{
  "n_layer": 8,
  "d_model": 128,
  "n_head": 4,
  "n_kv_head": 2,
  "head_dim": 32,
  "d_mlp": 320,
  "vocab_size": 2844,
  "activation": "swiglu",
  "norm": "layernorm",
  "norm_place": "pre",
  "norm_eps": 1e-06,
  "positions": "rope",
  "rope_base": 10000.0,
  "rope_fraction": 1.0,
  "qk_norm": true,
  "attn_scale": 0.177,
  "bias": "none",
  "tie_embeddings": false,
  "parallel_block": false,
  "init": "normal",
  "init_std_qkv": 0.0442,
  "init_std_o": 0.0111,
  "init_std_up": 0.0442,
  "init_std_down": 0.0111,
  "optimizer": "muon_variant",
  "lr": 0.0083,
  "lr_mult_o": 3.0,
  "lr_mult_down": 3.0,
  "beta1": 0.95,
  "lr_head": 0.00345,
  "warmup_steps": 61,
  "schedule": "wsd",
  "decay_fraction": 0.753,
  "decay_shape": "linear",
  "final_lr_fraction": 0.1,
  "batch_tokens": [8192, 16384],
  "seq_len": 1024,
  "doc_mask": false,
  "z_loss": 0.0001,
  "train_tokens": 150600000,
  "steps": 12557,
  "dataset": "wikipedia_en"
}
Each number is 128 + 32 x the weight over its row's rms, rounded and kept within 0 to 255. Layers, rows and columns count from 0. Numbers have three digits each. The size before them is the row's rms in percent of the matrix's.

# down: layer 4 MLP down (transposed), 320x128, rms 0.685, rows 0-66, columns 0-63
# gate: layer 4 MLP gate, 320x128, rms 0.361, rows 1-67, columns 0-63
# up: layer 4 MLP up, 320x128, rms 0.389, rows 1-66, columns 0-63
down0 089:138100125194095195130079097161127125118102104128159149089129134119214130097131118109118152115090098155053181057169161104140125126142099119215141111124141115094137134120091101088142162144107085
gate1 107:086063134081111129081169125096065113144110127085156115176104194163084132164169128109146134124101100165154106127154124090120160113088162090105166124047113084156183145081104116152114156118146099
up1 105:088130081100137175128119104171117171141166114167086092136074135098050200132191127112102150155154091162153140139125146133099065082140153174132184099092106174155128114131153173166100137088128121
down1 094:133132088151095087151146115075124125150122129144074178116075150188156132079098071128188137171128168154130160198135142086140060120158139125094172121109123096166106082101101047115085129131125107
gate2 105:147106156150153138116165081086142154184175118107111121154123169101077165095113115159067028147116084095133109169083131166104163111076162179141154103125073111087121150144130113066168089100075081
up2 101:130133165095115111183139073142111164116175113116071097103103156170164098132108184136179136134170166161111085061105103108176098132061139142166114158158121176041102112162127085134152136131159133
down2 093:179102115080083175144145093161129157158110150164148059131136141147097111069156135112140138145102077121112141134087187126132110129112102136073147157108073176150172144134094140178068151143120136
gate3 097:167073136133143129128091151149135137138124086093136109162150128136138129119138120151118114130037069131128104189115164164082070118112120113125144169090163077090144092165075115088142097092164103
up3 090:081159119106145160123107127164178096144195146119136118085168133142102134158128136149126159122079072108084128177228096032175155064154149187110182141143141129121123109128128185178111133128102143
down3 089:092101187190129160098128115097111090149084088141119070108128158119172091078081129094132149133125118098181161126078107136158047170136101169149129103141075195108100193110179145151170104114142069
gate4 087:098048144144203102050109134183084121149092091127150145097132108090152161159121151168130171144187095076183128097116161141098139150190119076154110122081148131090093084186185155140088138132143145
up4 095:111148165100066125151126137107169140192156089128108159189166087156114175082163157125132118142117173104078061135120185074148156129123101123093146158142135137070122113125136139124131123123141102
down4 098:103125133151164097166115119146121080089121137127179140097142128162152129133149098154180120126177106107056129108074141118155152084122080138106101159105114105095184174125082109113187164164154068
gate5 086:147155102102152131116123115165153037129127126137144118118136079220075144089121122142113124133076110110153086164104085124105071157137089117120114139141122089163193166118128108137134086140117106
up5 088:194154097140139120110147142083090087090115139029169151175164140139099139069177127151158108150165130066064125126150097183145092088076055119079130122148061143107135148139133103104137155185134116
down5 082:130092101118145137127087085093160144139142149157121139082131114130210129115103155039073105142114096131153131119116191172175142163145126144131135224112090131111109145125085186110108092149106102
gate6 093:144140134143151074198131170132123020140156128093117203184115111117162139105165157081126135152141129146171133121109092135123151108116136120119117163057114148128101164114153151052133169131191097
up6 092:148133127129156091125103095188085145120130164096140141169168136113088098170098149118133116121162120172133091143084087158080154164094120069122130123132212086116145073119126134127099143109139126
down6 098:143114155139149181097144097135086103161166108131135160161129127164101179109130127153160112114143101129105134116175127147163119137134136113110139148106141191184170127137189112093158063121143075
gate7 102:175177143137165105164163133127145106131147185132172154115122179109072185113142068148090112146064120103113087142104105087082106070120107113136170070149148146107101129079130158141102135154167122
up7 107:143117166143164100190095128171165143146113114143142107162115146105164112043114101134164092141206080079159097152127149114192152117118125097105077138114156119223187087140120104081132074090177054
down7 100:083139121106088126116135076147167085076174097122156118205114099171117113111154137072150211139133128161171147088132129120114148128150171181118120133190103166108184130147173152136128125105154147
gate8 116:073118128146091124063169172142175099128115143124182141103176113153193094141096194093120118204118180113107072129143107096095102085150110150145139098122118162081157050133151118109154082144095154
up8 105:157156167150111135092073127162153198093094171082194116113113140088121156126142094126131114146122129112096142120139102147188170059114130178108159158118139144161108106061182098079143155182073193
down8 098:141107059158193112110148132146143136159109114097112123085136142091117131145097119104126156119094154100175138161194080104148136138088136113186116101143096135233132107118194129136094108139107102
gate9 102:182124142103167068108207136135159117196121128151149099080128144125223134125123119117119088153132086095069096162163168146135132105153149197101103078149092169169166148138097151150118132109158138
up9 099:150084123168119081090131143069140146185097142123192119136129160145117092199095151145060123120161116137156120121193107084111122067147112141113123088154120145106132169189094138092173149107135078
down9 096:152123109128123142139194097154150141106142109119080099103138155073213118180165214128141122140078132124086113137153115131107164116130090176118110109127119092103145157138128149155168157141122086
gate10 106:159100082082160128096092168100080096090154145127102123155078127148055093132153093215090108188161148098132157073107088117082127161122132094162133108115129082169130154174110111078105167154072175
up10 106:152112116118095085090174156128123141113094133134103136135115140167100146137171099148130091098136154123103098107113085130063148163137127104135109065134080133118086119158131191130119153135126085
down10 101:129160101090126148104168165122143104165144170068062097119124112162143075090170072155062153098145166091142172094129087118103129186117110119166114162069076121138155151105088143124105152123139122
gate11 104:170128186064099089107140146155118105125157145202144084118150140181078129113115144156164113145093077093077115145122176139110140117148107110149112141064121187175079133151148133124146154109087126
up11 102:083129172095073083154125101176140119111142101124138110113142137091188075099153097163146085082147155143144099047193165080118104139101097120128116116099215108132128108111103165113112132174084112
down11 095:084144183100070165165121125159156115130125109169124079131158090096052122159129155154157151140084115085120101196110112119127139090136126167151116187098164133134152100168108136116122090090170184
gate12 102:088083114089137049165138128133115078100116131077146097122136100104116118106093146109156068158090137132084140108136099133122182174043109113163156103224139110128132074137152170104134136137148173
up12 103:141116142135166106239141110094093093072105131088173147120109159127178160118090132146156112142083154187112139095116131189114113151080122082119146171172144109175083087062172082127126098095140095
down12 098:143147148111094131190103130145160164143115040096126100142095114174136085129095210082156181125185113094168131185074154114093156070223142145156120138099163108129164149154133118125088144110166131
gate13 097:052032125123127083163124145154121141171121155092096103094119161137096138129139064081191133149127080119136148091195189125153149116133130171109097128130147136134119093141159101118104113076115112
up13 103:098092107121102113139142113120154158164099106114138166088151095124152108080104168128159198114169161151150171140181107124076137128076148095146177153143141170139084136087190089118030167123090122
down13 099:119152134107147137128149073168180150122098147194101157076151158096171128109104108190111158075132123227086080130141104139137110098143160120179113162139110153160141097137150174097123145082113088
gate14 103:050085076124114149114132090168113152126112115126159104188048164147155181155188138066110131123066101145125172166137142168136114185092145114137123101059134071075103154155056120143133103113161148
up14 100:140130150117140130188120165148115175073133126063133100133128112063133138099131115182138123056182128094141120071119145064092075114138058160110094133115125128126134171141119157113137113145162110
down14 093:083118110164134131103139102125130125135137144141063113193138149158098100068104055105129138131130129177146145116127103131133087105169138117086164141193103115151150127152116142155106096119116211
gate15 106:168137083120158138087108131115090120160096132077122114086144147123086081168115089130136086072117173124117162174150144146127141142164150154102149163172129176147104141077133098115142136104125134
up15 109:123104121093133122055108095151123149087116185141140125131112101158090095161152140126187125143088119155183151155143150107154142137115178101090199127121108136071073151140104098108053149166192078
down15 105:090149121157113096101109076139137144144107065152146130158132170132055146118145114170124140111133078164111135189150074160232126131130161113151106114141173137140136203105118114121133097145157138
gate16 101:149119178111147134151073088155111084112088113169139127111101168108112160090104138167114140120156143166093136060072131164135120128141162164160099148163094168142131128090128122108114119097115127
up16 097:074112116181133132196132192126095105112083121124097132113055145143150094085131117130116150231081085177122103101174087115150139088115178119146180167097179100145079130127089153199167115123150150
down16 106:103095153209130119100170144129156172127085088153140174137148139105161115194148141107142108169117172157127161178118106125144124046154152107155129110118131136122089109147130106168116132109142134
gate17 100:092125176196093107137129094090092125177169143139096139149073155174151140123065145197119143156131135207105157098102134117118171138129157141148125148146105109194146110114150064077113068142106109
up17 101:197112130119094055121108118128166108147122164093145105161102129081088102111103135217142171142176076112103117176227104096145165142085114127136128086110131159128154127141152073142210102121129136
down17 098:173118126142127167089169107133128127094091129153107111067127079062088078130129142091151149132111128148086107081113110115116156138146100147129130194121127130117178142160130192095137132174075103
gate18 115:101089115164153104150147122156103131114127150148167147103066139112119137138056042155101119118211153182185108084154144141118128127176180125097090067090169133149160098140148142143115158109114099
up18 134:106074116107074113114141083166193131130070123141103117168098140124154116173119116086121146113120141163135181140197116185070077134112126139118103120077169102082191128133101183131099143123147141
down18 106:048167131150198148146134110103136115113154136085155107107144110116083177086096124143186200153095114079116102053159151103138149158147130151079140145102124176119131100139123113159129169116121060
gate19 099:112099162129157130146097090127212110110118156158123091075149132121172168113135135190149078101103146133144132142143109111104133144057091120100185086108099032168119124134172146093130190092182107
up19 095:140100145119092117141076115145140082073064120131116114106120229117217124160120079141173098146114166155123144142073137090161133197089117158171101158172113122098140139178144097139113157105121200
down19 100:127131119112114142064164172113108118137166068061151185123099088200087141102122101122071167134158157123107138150184143118093146144110125112160144123130153105165128170108092172087153074138092085
gate20 104:136110131115110139069115147123179152132185106129156120113160118178131129093160125168131097175145120125091082118131092188157180144107152096155176156119118077120091151139187082137113171143163124
up20 110:102165168104135128085066107161134131196148103121137084122146134138144144159084046115122136137156117128113124125100163104084131141127191121145130090096112104144130076097108137069157159157123098
down20 105:109118167124137061150137093105124159190120143141077142142112107114161106086159150109109155066162062127110163134061138105166197127140162119189133194152134113125118116157104141122138131098110152
gate21 096:118136163130152056133147121129133116158109117119149138107147125138079152181123111112082066121169129151115143115085182095071157139154123146179080098120158097112151103156193107132151078145148130
up21 090:175106151110098132100147109105179100095097112118158103113150101152117166101205145106118150107032068153134179122166179146142127103091074108096137072091127164146151117142122162186161162166158132
down21 096:157074129102193138104145073131103149081140128100150183084113125167118113126090096046122141097120096097083149176117143178143176109149157091152177221118090107121111171143101139113090139169152064
gate22 108:114138089121193143143194094133137126105107152161083149162124152130061143140166102113107049089167172101179102060138169191108142148175102110094090117094114101097168092140123169124120122100139149
up22 103:140179140075136119162144115182158118142162123128130079112041131110095157154168120105081183130099105122134129107090157141083169121112144150068176116147099139108110103021168156146126117088125110
down22 099:150159166122188142125110102118080135105127139100057133106162124152162152121114138075116179070136106163172108048101117116138161145141067091150111181099090096124144085170118173084134143126075106
gate23 107:128138068135118111221155164148135111140113117173101154093156188171098129160103160107063137120118117061114114124101155149084099133193127147135118196099127105148164070124143129117181103104054132
up23 105:084074110073190166117149155097082139132194147121165078139125127100112119145202133098147102109150129135148149155192140144180096147068151133129099144128141129081160087091117072162121113090178109
down23 097:101115166176140116178197171159170128156136101054135169166068154128130179119150116134081198104076123136158088109121210107127103161104142114092098130095134107133150176097173148052106176086142154
gate24 097:089102153117128113047102098136094086164150151089147114146100159193066165167172114113116146142125129109053136149019152129130153147107144145114108124079100148132097153094102143130156119129151159
up24 103:077111151172106116113202105120114118161152091116088104138136131140160146154112140207162098199118105122135098141125094124097178133114136098151098041123122138149133102109157060156142118094190101
down24 102:105124154103138069084178168061158130151143142107087118117095104094228072112123106179169137160156161161125175131087099172116180093191167151164107107137159139134129062088123175163158102151100131
gate25 107:117135133122103050216111100202114118177181133098132137173111155090125098133139145181156126184114142106084091097107197111131159096127105137143138166129097134102131140104098134067172152106117109
up25 112:144098120126224120136150140137142135108125093101189120079168095109166185099166127084171106183096085124199080118163103169116113113093084141131100188147107139123149168136105110151182139076122102
down25 104:118119077152170111094142160096152142082119116130152095135106149202068138089168130064177115149108128120115142139166132101104154179081130166161175102148110181108135146125121054122157076139146135
gate26 097:143154075117128122092193110065159113143160113076075165112145071116081057169197085090147146144073182190120118092128125124138093180086133166094149132117162127063173088161129147100076129124124089
up26 108:127101195107148094123078125142142102145149142068144108140143129164109110097048179137120131149150141184101148157183085146144111137120142130172109103139158117130150158106155074112117120172118119
down26 100:145095165123120101080154087079112147152118208162168130121147172126143114095103141110152101126172122088125144167088101126124148112099106122160166124130135120075150175158135060107110151140137135
gate27 098:146142134165085127148118181091133171176135139102067118139165082148122088098158137182166084140089120140131070115145116121183169088175142072105053207130135136137114164129113126087080123113124124
up27 095:116133071125119146150125139114212132159142113113103134094100131094113142107106050177099127093170134074126142203135141164141103077194179135051070106118133116157138160183142130142178117127104112
down27 096:108136133106135147091102114139141103127118115153177140110153148141189188173090141148154124181102106132100140138185149176164134128155134179106153098129126147182062059055197110155083108115097106
gate28 102:159123100137117139162127126144124159129164096113127106140137142152189085082131123094127135164086118142061116144115160142126111085083152081086076116081156125099138103110174152113171131155144143
up28 095:115113118113209109184173160110103134144133123151074153119106129168094098083115159126086151094148129163112148125106106137125091134168173133098150153079120109115101174176134158088141100177131136
down28 100:116165163091134163122133121147075127204164122086121096183104143165157142117174125153091172092139128111116176057117106070108145148211124136116115073132147149143117052137132060069131114096111124
gate29 090:158107128165115090091138109087182098136146166153125126122148130163105135103154146104110056126114089112130112082164121133113081164148113171121206115125130168090158207161123142126122086102121091
up29 090:136147175125117133082158073115189079121094140129060138088141125096167139143140077152173101137094099166157141116143135136158103115158130132169103103151197082150180058096108191049080119104162124
down29 106:109116086044118132085136169137110164167160152190109117088135156104114145063123074162101152112148134120076136136068141166114141133183147130124105187151074109146180109147110150154164105172130134
gate30 100:104182132172173106157122114074126187146132135119173120157104197051094114130167132172116076125129153131120132117158122160137149134125159172132108082197125110101160097168188110096130114126154126
up30 091:148120173195099135127079151132098129169177125106105168095131144097126152124126114128168103160088175068069122146169119131155142133114112142111108139135140141166104107089168129145171103097155149
down30 095:113148143152135079155033076123141171112141100155149140153086157181109126139160113141116140112112116095149141117113136171177101163137152092108157163220120120161099116117098082138142149128128114
gate31 096:170156102151069166131191163157162086106143153154118134177141118117143155164120115123146069132091129124042169123140116115147143157108175189079110106117120130128086123047090094075125176169126148
up31 090:133116188110113133087160090142157120135148133148160155072136111165119157138160099105088208095096081146066125171130135130138151095138131122101059184087154151036125154102203100110099167081094152
down31 090:128141149105095176160147156109159147151137128112114181154096091151137160173122134130121120193128143107148155047115149094107122113146129143165122137140159177160127106068156129129098087115150103
gate32 101:202148089213148133080162113157102104138108141125065110158150150137094127174098146063129083164097158080100135135097125129073100123058080139133171090112121018143132147143189093155107112185163150
up32 097:112069152124169144132124142131114131169188098067082128114108115149173111161175147124107073109146125150097155126118108155126117100167184142143104034126095144128129161131167098158182067152134154
down32 103:107067112107148147102097147107122091149125160106122212144131111100150153184148134166140111150142175108134107087171123186095138110110115133164104174124100124120149096160101121202115152136144067
gate33 098:081114099120147170120117158127172124164090118095167094099157117178081151109127126102172090087195101107099136119172132092126170123080107097135130122066167110129108102176151119137150122157118132
up33 100:085103184130165104119194132107112123083124144173111137071179128121122124164104115134118150096060120134138117100147209144091144149087092119110085095116151160131126128140127127127081141123100120
down33 096:206171174182069133174147162083178122118149139161084139142129178150106117142085104141119081157095157119162144110132152140090071166163147132119088124090133120100081115105169162197144142147102174
gate34 095:134104171127095134089158155158176172132124187111130089146151144175071095112158100179161108100131151085119088089151181160080122118170164153111173080151128122184152108122087119130167098161087097
up34 091:088122192067158139123120136121062122151115174153144112136123071108148109148059124213135105192114135103174165081177138096157130066129136091120161137160135167119056131111155060143103109104082099
down34 095:142114174162117127110165160094147125189094152134125114087182144111098125125160085157080125129117062091104115139141148125160058064134128178172116122091105143118165132118126124111114182086137144
gate35 099:144145166135166104123091097047114078159163120089101157143127163171125116150085176113115113120148082132170197138137087092103140085144027146142078178105113133137149113143113118120174097152139136
up35 102:124109169131071120175086129131084108232100149172163109121152121075091089123116176122099122150141166179121094152157132165149126136120215125087124143157098124120152133095159134120102062127092178
down35 103:146082158104186151125155145113140135086179147121119171124161136168114186139067127152151114144109128152180137156172115134057151080127148111126074130124154113097151108202126122164136164095040146
gate36 091:155139101177173090151166108148139123167156128146107178183149130148162138095120097114101132169133113136143061156133154175126146065100102111146151084123108128092148135162071144106123158105138062
up36 096:179129174106073140112121151120092122140152105156121111071125077115106160170139157157133120172192140117111141205064082102125133141156084112115093082123123129136133108139128089082068122146125176
down36 101:116129168116136073081104061098117122138121117118108198111151135132086172069121182187152133096108099159093087167127116138104135067141053054090139198082138114087102091146150165127103147122102109
gate37 103:115091161113146111067120145205126123102126142076146096163084157143092112111156131180110076152137085101120083180132083098045090154105107131165105140052150150106135159121107068126140116096139142
up37 110:131086120132131088095137166180170103126193091150136135064108129168115147137130062104121126066073092122102085127089136112173118141076105113149151085119088167125157134139106041152149176108111206
down37 104:133119140112129141083114141151073166112126158104096161119125125076134135130156146064098128085156087107153172106072160111076185131083114156114139060141089120099150135182145157127182144085126160
gate38 105:159182122075159047093137091117145177155084169121143150039161189087135060090106095115191094151118140131152125164111156071155133162142153124089099114155120102131145172137121117117155118116151110
up38 098:141101166148089099147178116087038095084130105189155162149109135161147091083185122151110120155091184082115076134099155203170163139103147132106071124090179129119114154143145157188106171093115138
down38 104:145155094180077094155124161125129077099113035184111112133125111100158082057104105108090096128153193144086137171128153134113155160103157113126115111090152138116124160106109111139141073153068149
gate39 091:123118113113131147105104097087155116095114173130155152152136115132052067181115195122109125128171160176114114094155104118126165123139156098133104055167154172141163155162116135115091116121078076
up39 091:085100103196143115096112086126128102134161142133113172128128142079120090122168075178152095089175096092123110093087133151164215139082076136142109141092106108141102077134149095104138114130112201
down39 094:192082119110101199118081114120152171088142135125142105120126149148164143134139133108115099193165111166117158084084155172154117086139145105124155162112108145182194122091122163081127111210103101
gate40 102:163140170113103126136105143205107092098129135161136160138145117118198115120113105112093131086143145104150080119112159083107158075121031143166162123086079113142159135151132135115092200176189187
up40 104:088137114094135134139129180047105157221136104095121114125113105119105098115128065074137137112187154044068182086166085109196113144098180143139077153173136100109135146147109131184165162141144134
down40 103:142097134058080146089146161135109140152127165125138111095109165088063127109138168166123104103175121087167161125160131136138125126132108158124082103159130161183158144121131127135140141138167189
gate41 090:114105100099178088107068072136102139106111171116139158128128105137129143167032119120137090132054122142140121141101164137095152109154124144170126160149133130123175163110079183086113120162160142
up41 093:105119154181126150114126084121100086105157113095140146163107134141149075141081164181070123145131149146152161112131102101070175149090142109155125171160126121113097103034104101105130142144084181
down41 115:121104108143136130107078080143122107092100112182133139098125128173145112113149138095162180039151145157139068162152099133173122100143097123121128133150103181181098132159135155098089128170150122
gate42 084:121100130103183140112159134047107105149115101081156147109155119133168108112084131150163147178137145061142155131070147162150204119106161117088116162079118134130178096072078149111118154120111168
up42 086:144096119091125154188175123110137140168107124169148139101132098165132121113123076104091138131130104158105127076139115154171095075110149093197168193084157154098143135138097146149121156133099051
down42 105:150187130144116084134075107177097104123165154097066057155117139125096188170138154147110162122128190175133165124097155119060090156139099078128177067145119093123132137156212082194124133045172099
gate43 111:099106161111066133120072152083157136171179135130164178132105156162124078188109122196127135145087173124143111103084160100117128101064154091100122119126068118152114132085132142109076104204137118
up43 113:148094153104126105048108115135141131109097128121094157134160121198110090191130141102098175131074166141105109052108124108194192154092116078126116099109139146102134078151106179100114175145110091
down43 112:149131147095145131113175127146063179113083103072140091105110140110122125181167121106097149174118182139120064124154130121124128098135193078096158117214121120100141139127135116146108167076103103
gate44 098:136142173171116089124072138111099116110144123127126139103117149086150106171172121141112105061111139182094167123099131181151170078183123101086179060113115129096129166172107115112145080143122168
up44 096:166173104108099111109094115140099138159169104103107122082121133108129135123121102039071173101147068129201171154177143174069109097149101132117198137117099120087118142145142149145121204179122093
down44 096:103152130121076152160072133107129108131145130121079159084070094108083059131126138068106103151077171135132165109110110123135107172158181098162099125116122133141145142115152154102154132154130179
gate45 099:124137102089134127069135043130080138180149188099124162119120139138149163110118140094149082177123070063088130128060138157118125099120122164153102216159178121180099098133153111141160123092156151
up45 093:151143133113169115106142124094167190197118103124157156110130089091119073132146145111173112096097159139108100158107158103136131092132157174108104152153171100111120095133169103100148110125109141
down45 098:180176153140098136121116093156155127139080116172131090059159100136138169164097149147062128031114120160121133162098183160087178170107153173080130128142090121114130108161056119139119140056135179
gate46 095:102105134095153083108141143146157104082197167085120128146119128104091196164146117153150125129098092130110166119138174098049069149109120124189139160177113122164100121162076100126122135088166164
up46 093:117123106143148124109155129132119083143110171089155104130097139110130120116165133168092132166051115190106141134109156122110171179110108171128159150139151060106142167131104099125075194069084174
down46 093:118131137128197140136127143126151181129082111057170174171129111118128160119112061127112109178107133100132129107174137118105175160152113165172114079184133106155117105101162119149096101148146047
gate47 108:089104146146130149123168127109136108152158147132099177091115158128136146068160191151085129120127114019138116117116103157120118140127146111122138106135137090125144081157133126176105182156160148
up47 104:157108129117106099111122139136129093121151096108100126202107109206117078121057123126111118078133201127109135139126130094172122099109191062176119105145138078130126139149124140154081146130077123
down47 098:109127156089150131118138120098079162124104135105151166144168109142075152048080176085089125122152134134079152152127145089095159150152140130121176051142077145123160117127148097106133067072141093
gate48 090:105134118154173107088080057105139176130162102079077163135143138095123089114194076169179100125132120137096103096184090081103162160145105078121150134117167134103111145179194078120165175195120107
up48 092:111208103074138159124167090137134139093099076135109142148108130122065106128120093096128121193104139143084145102123094150097118114118130116069153112127096150138158061152203106177138107154207113
down48 093:107106184123199109107090181121113145118107084127115186102080090103128147108150128077109072139141168115114107137103116117113121130139100149152151171129119118117107069146137148163157092146124159
gate49 095:103119095142147164140143109161112101135154160104098122191167080119148143123196145162151115152085084064060173144106138187132093101097134181133150161119130085147102106090156168135143143160175131
up49 104:137160141131146083163160067099130132113128181145166118140153130108129137123103075126135128078148092168121189091135088131153180136075164077099094110127110109203178085142101095169176147068118138
down49 096:161130129096088100168100081160064113147090130133122093082176120146140109144118074119182147116130086158064139160141149137103150201087109118122124100138060124078203161102107096155167049180106187
gate50 093:127138083168170140118098150060132112142103164140149163137142123126166071167121142177156071138130165161118098063177094171158147117134079138083108182176094126101134146130115156106121151106121119
up50 096:151127155095120175154139081108101154183114164155118078146090037143162155086089090064189149107131125136089138112160189119130146072159098135141136138141075106089171149154143139139099162166150139
down50 096:073099154103130162153143120122091156139114181125149178171158166209116076135141142145183121134136128140113116171080041109118175112151065089115192129150107161087138088119165125082119130135071146
gate51 104:086099065175120128116162126140148132177177152073107112092154154127096110143117116153160134156157125172064112168170088071131114146116128201114125156173103110147100152155128116109104139108108049
up51 104:107078132154106129092153102132130151105138154189146132119175086133138139138076115073099141181174084080082140082081115155137136092119143122186104114115149182134139149165189153109117107180092192
down51 102:167123146104176134149147063139137127120148160154115109089147143130084155165112103121115174185149156112113122095150133078184034121101088174132117117118135127164104174151108158078124135125143132
gate52 103:080121101155141136085118143172118112153128131089092133194121137146054151131154044176138132121128166143134140189165115124199124067140136167107126162099094088080125109115096191084154093099139081
up52 103:183119100104102163137168171134198082138119168189139111129123153102096108131169167193183181143137142150141093151179165141151125087118148080130119110145103139177116118117099170155099124110160102
down52 100:110193091118101174100176143173148103161081127130187147145152056147083157080079140192085107097171132124126168166113142099096168109106123078156137112159118143203107126104100147093106098126092183
gate53 103:074099119120089142180135143169133150103181149161138147101113163100139141140124113122139130129093170113099109080131118156107102106151108166187088095127122111193172141157121091127120165109192145
up53 098:199156111102123204133084144131161146124061122149138105149076173148113144135133082131154149112107147121114122155146116113094117133145124111174132053146113175123132152140158107179071166124088088
down53 101:158106090119128139112130167074090134058090170137090175177140161156164135078186154142068057168120103205132163135157074118131091134172168116184179185166087117145140120147097102090140120225073078
gate54 091:106116173161152098137112165103111124126158044139121143109092106223133146139153071065124172137145084110094154155153129085150163133098137136116155145112107106123121121148121097140145155192169124
up54 091:181178137118108096139152110097105136133130128134169092127116134065142112170223126114146133073119180109138135089137110102081098142114104132103115120178164114141127115135155070042143135171196138
down54 097:128071165149173125156085135103152144107153122116067120123136098197072159099111104066189175126094126142153102167169080082069095092127085161124080177113090125113133117163156122165061128124154173
gate55 097:127095121119142128157184162165178114108127150180156179121157131115144091132189098084121122164083102143080106086174056080145144127098163127194126132126106094070138125127104098120211089143151113
up55 097:111111173116128164117140121141155167079128093133076087118145128136140121152158128155105154050124107140107209092110114167132179185079078151136108150136096152142091140104159132113147143075090096
down55 096:158146094182154142169119146131109090109147091080108129137168128135132115148180117130156167099091134146128148092164183110105138097184144145144122223117070123118173062144070134126146106128149053
gate56 111:105117159161116143080129123089119122182134120114064125070146126197156107167163127214135074137128117146117188163113118086111154092122104114108100148102125102125110191133159116079114185133100101
up56 108:140131112084148119163103134159107152107120146138050140146165144174157135169101103170112149078144181156147119152100127142182062125124150199108167139108096141069108038099146119088116169163085204
down56 112:170089106158119085174114169133120110099103151143110113133109175157156096100148130133125100117160109169112103110113149112140114098141137113145121158047123101112097136153153109084108188117122129
gate57 100:160126096121130093115103048127105050153179161124147169168131087105100164122165119118109173071139183088082145110042116131140144135112073149085101105104135209213145080126150166083094120163168159
up57 090:128198126089085094138086142084164101164165120139129100122161105131090116121113126075080056095135110139084138100155110118110102099124173164097155087128105141086117136117119123118159112102220134
down57 098:110109144066096131117125084160114076109194160127157120101113190127083101152129125149129185084118121079148075121123099137130171106146050203131146170162131143106116084146112163127109139127138148
gate58 080:118105185140165042103141117101131152068165136202156160075125120156086074131145123144139153129155096105099147209189108097144143136163133075122061082197174103146162131122144117099099155125149150
up58 089:118157128088131054106126076105155110158197102072154159089121138142102123118101171091108162139104069117125127151198094104089110069168155155122094160117136170145151131114159137102146161106130145
down58 094:152163181154124150116162106142139161070122128127157121156095174095154081067142146166115111097134103112112134123064135140149168162131123121122107122132189120166096105052111170098124142168138130
gate59 102:148202100121192065109107086101172118106110101130201137127163094118179163143192143138139125169073126152154104092138211120105094211099090124083126080102131143076097120120133124132152132163101116
up59 106:161100136099128079130102174133086142161140105105133130118101103140136126167074164065060129077198179205123142103153159092103113136061143120160161160132092169103122091133138184154147166107082115
down59 103:148159115130174090149127100166097188154165083141119128161137162170189110095142134186094170082144137149129108173169149139162087134107182151086113108177147157119096100077143128075152192123130115
gate60 100:125115154149157126108118089122092145098101121129167094158100109178088097102143144188125094215163148111085134114057152172148112140131122153094213187133099162147167096097127139126103109135100102
up60 092:154121177161105167149130159142124191103110178149138126119133171167093151066078088076088128154118119122178079085149097119166132107170114157150153155122128126137211170118134127175099105113110101
down60 096:121145163163135162125083112159156157071099178099110108119131133182190129144146129112185139088138108151163102182131107154107177139202111106097140145104127114040130107188149127147125103106182118
gate61 093:101154177145165108076162117136146044191097132114129129108167138134092158087171097152126126115145166121165141140110142151105101169111128136121118134111161137135061160100124107134138095088134131
up61 088:214142131088151165107101186130068157145130126149081167099135124193133146086073054145096182115133127108085129134121110113182082094140116135113087153092175145162098146142105069134109146137115114
down61 092:088122100113069144189149156118073132130120147158088119162109145160090136100189116120089134138102115128136089119128142159156109149125163116152184148192154107124193136135173124124151113149105154
gate62 105:148112086146143119062135121160109127153161165118150106123185115194109132126147089130125055152113129122140085050148119099173131123068122118128164122054139103081165133124121159119136102136167136
up62 109:149137126174130177100067124128148121122110123104151143144083066151147152112099158112104109117124140059104133141116110246183155129132112146187107108127110132100170139101131110113144170140124049
down62 100:097118096145146126137151148097089184164109084095140120121107108145092085104079195068125061117151127141081172150142122109139201158145057099106139126135113122149155119110128089088148105099115114
gate63 101:178081175157120140112141110070111093114143141104196174170159103162139133131126139130124037098157089151091156079100105163133157137183155166139107152171185140187124091101129075085112121118079067
up63 102:131149118145106134111137156130061102129127113089164151145058085119082155077073084094081167167131126086155159166104216198175157157182132152091175096129125094117155141139132087181131105155136170
down63 097:127118111132116148159144129154157125118112115131199149134060121170132167059125141166166115119093102144140140173025060067166128124104061159111154125132127131118142096162105134101153135157113147
gate64 113:137097151116133165109170160153211113166064163161097098124118151165132148154145088079159115153107105127112124109105103131067179092160180119144134124140146086078150104116111158122118157127128109
up64 109:136094150159164114117126078096154099157135181103162180156141108072181135098156164172127113082154137134158159100162111177143058118205163121125141128069153120135077129133145131090123121045099143
down64 112:155128175141139168162111024142138124116184134133047122198135122101170126134139129134156108113145063126106077127089100101119127131125069142125105089098129142133110094093136102117133097118169158
gate65 096:078155148136152130140105186140073130188117116056154157130171064148167096104081084187149136143123159113143144082180150093108120160164131116113134162095135165114124097120153122094157143112150134
up65 098:099094144177134165126183133113113169140092129205100115161133107095151149102096107137070122132100136125164175089146136150098140167151141109112160177089102164110121136168107132121169162117138219
down65 098:123112132131163146113151162147135147127099103134158116078137103118025074198182134139138155092162097155157148154111109131152137153135103100132143116124107092108187075169154111197111086134169125
gate66 087:158126109114132121115131173089103185145123190126129148115194134129147109105174133106123125158107088100099114127145098123104091135118133187104079164145112108111084119088165111106182197108123138
up66 091:042167128065143207177079100121105153113101150147156086139101115129128100180079148102167133109158148139101111094125166137149114071101152167100121113131118143124084138070173099177107145166122145
down66 102:145122090124093182105144071153057106070123165122142183152133149122101118197189145096097116125159092118154141148160204111108105148094106098105167126146169092074128185102105122156126122146132153
gate67 105:119153105118079082106131146094144128190102156135110131066108115106176118090194157138177117163156178173112144111092116112085127129157159089116209140112110109154079151112102146178128150193101067